Weights of a small transformer language model.
Size: width 64, MLP 256 SwiGLU.
Architecture: RMSNorm before each block, no biases in attention or MLP, untied embeddings.
Training: 131M tokens, 3998 steps.
Each number is 128 + 24 x the weight over its row's rms, rounded and kept within 0 to 255. Layers, rows and columns count from 0. Numbers have three digits each. The size before them is the row's rms in percent of the matrix's.

# k: layer 3 attention key, 64x64, rms 0.156, rows 24-31, columns 0-63
# q: layer 3 attention query, 64x64, rms 0.147, rows 25-31, columns 0-63
# v: layer 3 attention value, 64x64, rms 0.0714, rows 0-12, columns 0-63
# o: layer 3 attention output (transposed), 64x64, rms 0.496, rows 0-11, columns 0-63
k24 104:152112142133125095083110105071142105095127136137128161087153156154120161172144179138122143121142188136160147114129122125118148153157108133120126122120172156141134162099103138109115111147147110
q25 096:124119108116129078112195121127056127067126091108113142110103153119083148112127115133103103142153097144116105152102160163139111126165141106137106152114117113112122122129129103125126119153127132
k25 086:157129119107147102163109136182167108115133139162153088104147157131108110131154098118111150126150134123131135133106164158069134138122133134138153148137083148080117100141069133122093117137142146
q26 097:160150103154141104140135125158118121147155176140157134137085119100106117119144134126139086111123106116134184099137120090119128127164141157167163129125132140102145143094104089120084126103127184
k26 103:128134122169091118108154144092136146130110154116137112101144121154123129117113089128107121118160117132111104191110171110144130086126167104124143144089094133119096176177146160124130140135121087
q27 101:151092137105162084133122130066143133099130097180112111135136146160078098108112116123142151115100127138095129122132156137093143110103154165119138129084117101140119128163133116127114127077157124
k27 099:145111098163093178148142089138115109136129129114131113116126172136132125133137138085133123131128144142121096095142127086136139119141129158173136150153103090136094083058107132164148113106102114
q28 104:127126129128126107119182166165119121125133116129111104145106136147141118092143145152154165132132137129145133099135092130139102110128100062135133113140153196093160155137162112118170156103100145
k28 099:090102101149141171163095147082163141138142106121121088145123125165125086164133147168136155137096123145129161153137141159117146113122100109099175143150143146125156140105134138100110105089129141
q29 101:140150167143112118147123151152130105112151152133140149113131100078129088116132160127160128147135135148186115143135100157149113159119135140151133144155131094079127130146106103107174087133189139
k29 097:146129137145147095090092123100108111123155141132127104120160144147080127117109119116092145144151133189132141066118137099113131098159124128142182149118132164114173136172105148132136140134106126
q30 101:103147121093164118140104160079124148133096116113116111153155124141094161134155130098178139111164165121105156100134083095123121157149114133133094148154150168170115101109103122153133136133140133
k30 103:097147124127145082142115144122163096112133095130136169132094148131066160122123128093126102107097125148099096165129117141172149138118133104143132122113148132121168101119119111102069126091105107
q31 101:123095095115109143146102144159134101153089122151141115144121126095160107137090135097107162121125127105121097110093093085126140099090146113112150137120134119140079096114109067159136114106122160
k31 103:109105116106112133138096139110151154107105142099114130130049109138145128105114139145108136098114132129114152110096111121099092140143108122163138112178128110122146160104150138149102176158085085
v0 084:133121107139122141146171135119156143112118153145140136141134119124123144119100097143130121111087180115125171077137111144080161145106156110149132156122114049110120119138101153098139106161124162
o0 085:161164104127157135139081127112143141163112147106150118118129141147120139125122142178132162111121128197134128144111131112172115129125131149143124113115138211086138147131135137167137145084125117
v1 085:109127149111142163160144172164146102170143161118152139136174126154099154131138142107091149109118138174105128157110104097141142125104143108109153114111127122139085139114161163157090102103101124
o1 075:156167087149127106111108121092172169149132124121096148129105118113137160130099126136132091127155162113152135088142131095110130125105133104142127137117083137150135094156147192111167139140157155
v2 082:120159156143090121146146092105141139110139114132139151118136130155183151135144128121114174148111140080163105117127114127095121121192141172121095107122111100100149120156130141116147134128190147
o2 075:099112107089141130117082150152120123144121124111131073121123126130098118115119168125109167105132100114057115147119099140136109131134118171094102152115130121162145128126096155170101075128123115
v3 088:147155149146103123106154160127151141160126131155149144077082131133151094095123167095118107148142108159098150138170139088103119134129109135095142099115161166132159129105138141104077121117136132
o3 088:135142137126143101137125135128174144175143109119166146170177158146156109144159113126141168147144137124133103124097098140127164097161144146127138147095110086166107091158126119118101170150136116
v4 094:132160160151138120096115190127111158154107125092099140137105073106137148127125139133138150109117113142131131173124108161160100115114125149099151147163135096120137150070130134112080145113144152
o4 084:124138147100097088109157136120129112071125159106110115138162179119171142148155103129157137143188126109151109129145121138135149149127167105128122157106162096145130113138111131120161161176116132
v5 095:118117150111144099126134073106103157111137080120127151180125156092138153132141087114104146156153099090137164144124157115102112130111124135135136132118118150104074098132091114096096108134100110
o5 082:097137153130072173098117138193109117091150137131126123125132120143114110138120150107123147103111145143128140121107119153097129098102118154130167139163142104129134154097185080156154158120117109
v6 102:139119180124142124148122108101131112129119127083144117156101118145153164122162092124128154112110139123143152082095104147148123102121130154155145155177153083146171120099090111107099161155118139
o6 091:128146139119095107117126136108104116032111132155153127123128141133117109121093136137116106117199121118119112185164132115123148106128112103122139095082144136103117148114145110149121133144096143
v7 076:108122131125130131181145128127140112096152112126123155177127110132142092130132094147088094118107100119109107146111113132102125135105151132178113122089068093130097127132108062139145132109107101
o7 068:151132169110148158126133123165091164153143160134138156103120116127116115110152160085153147154159143145147151097137132119119135112099133100138154088119158156078161106109112148136163080151139105
v8 096:120156112145127107149112110079121110073098083140125120139152131124157128121159122161114152107110162122143126148093152151136115119147158086142143174140135081175122112093115114113177128105139134
o8 099:144137141110093165117147126147125144124072143121144111103060105125117134120093104088128106104174101120135138139106126109137142170126132124154132098127163164078118142142144098155130139161089126
v9 084:124137152130098107133120113132177129114155119152123147145162069102129098142170105154112121106127123138119139142133173182127152126113169136119139125120133092127145128130156100130142115089065078
o9 083:144182152095137143148162137139165153145126119133150110069150120141124132142152121102140130113146168111148160101136103118115133106111133109184124135092121159120116110082129175101124113166140163
v10 090:137130119116176109115134120154152146110166110112146179097162129134138119109120166126121169080115105157082095151090128112106116149080146162130132154114117115108143098125094094126108130097132106
o10 078:149146177136120127126109073155178147131114161071134091124114109137146114143153150113137119143164112081171157123115131129140095079102132090138125139120120106108123135116111133133109085139146103
v11 093:118135119114102138136139156124125176161156128168120158145088126105101138137133148129090132112087108102115117100106092078090138143145109133146164077089133149123149150140107106106076145131142121
o11 097:106086120145138117151112152148151115157139144086106144132160132148150129114104167156140134170138129134160101108156100166126128138109118116056096103126110113156138131088101156136125092091130155
v12 086:156105157083131111136148134153139103110160157163152074104089114121139134116122139113116135097122134114128160114138159134079146089156165112157124156122093126118178112111162117084116146115146125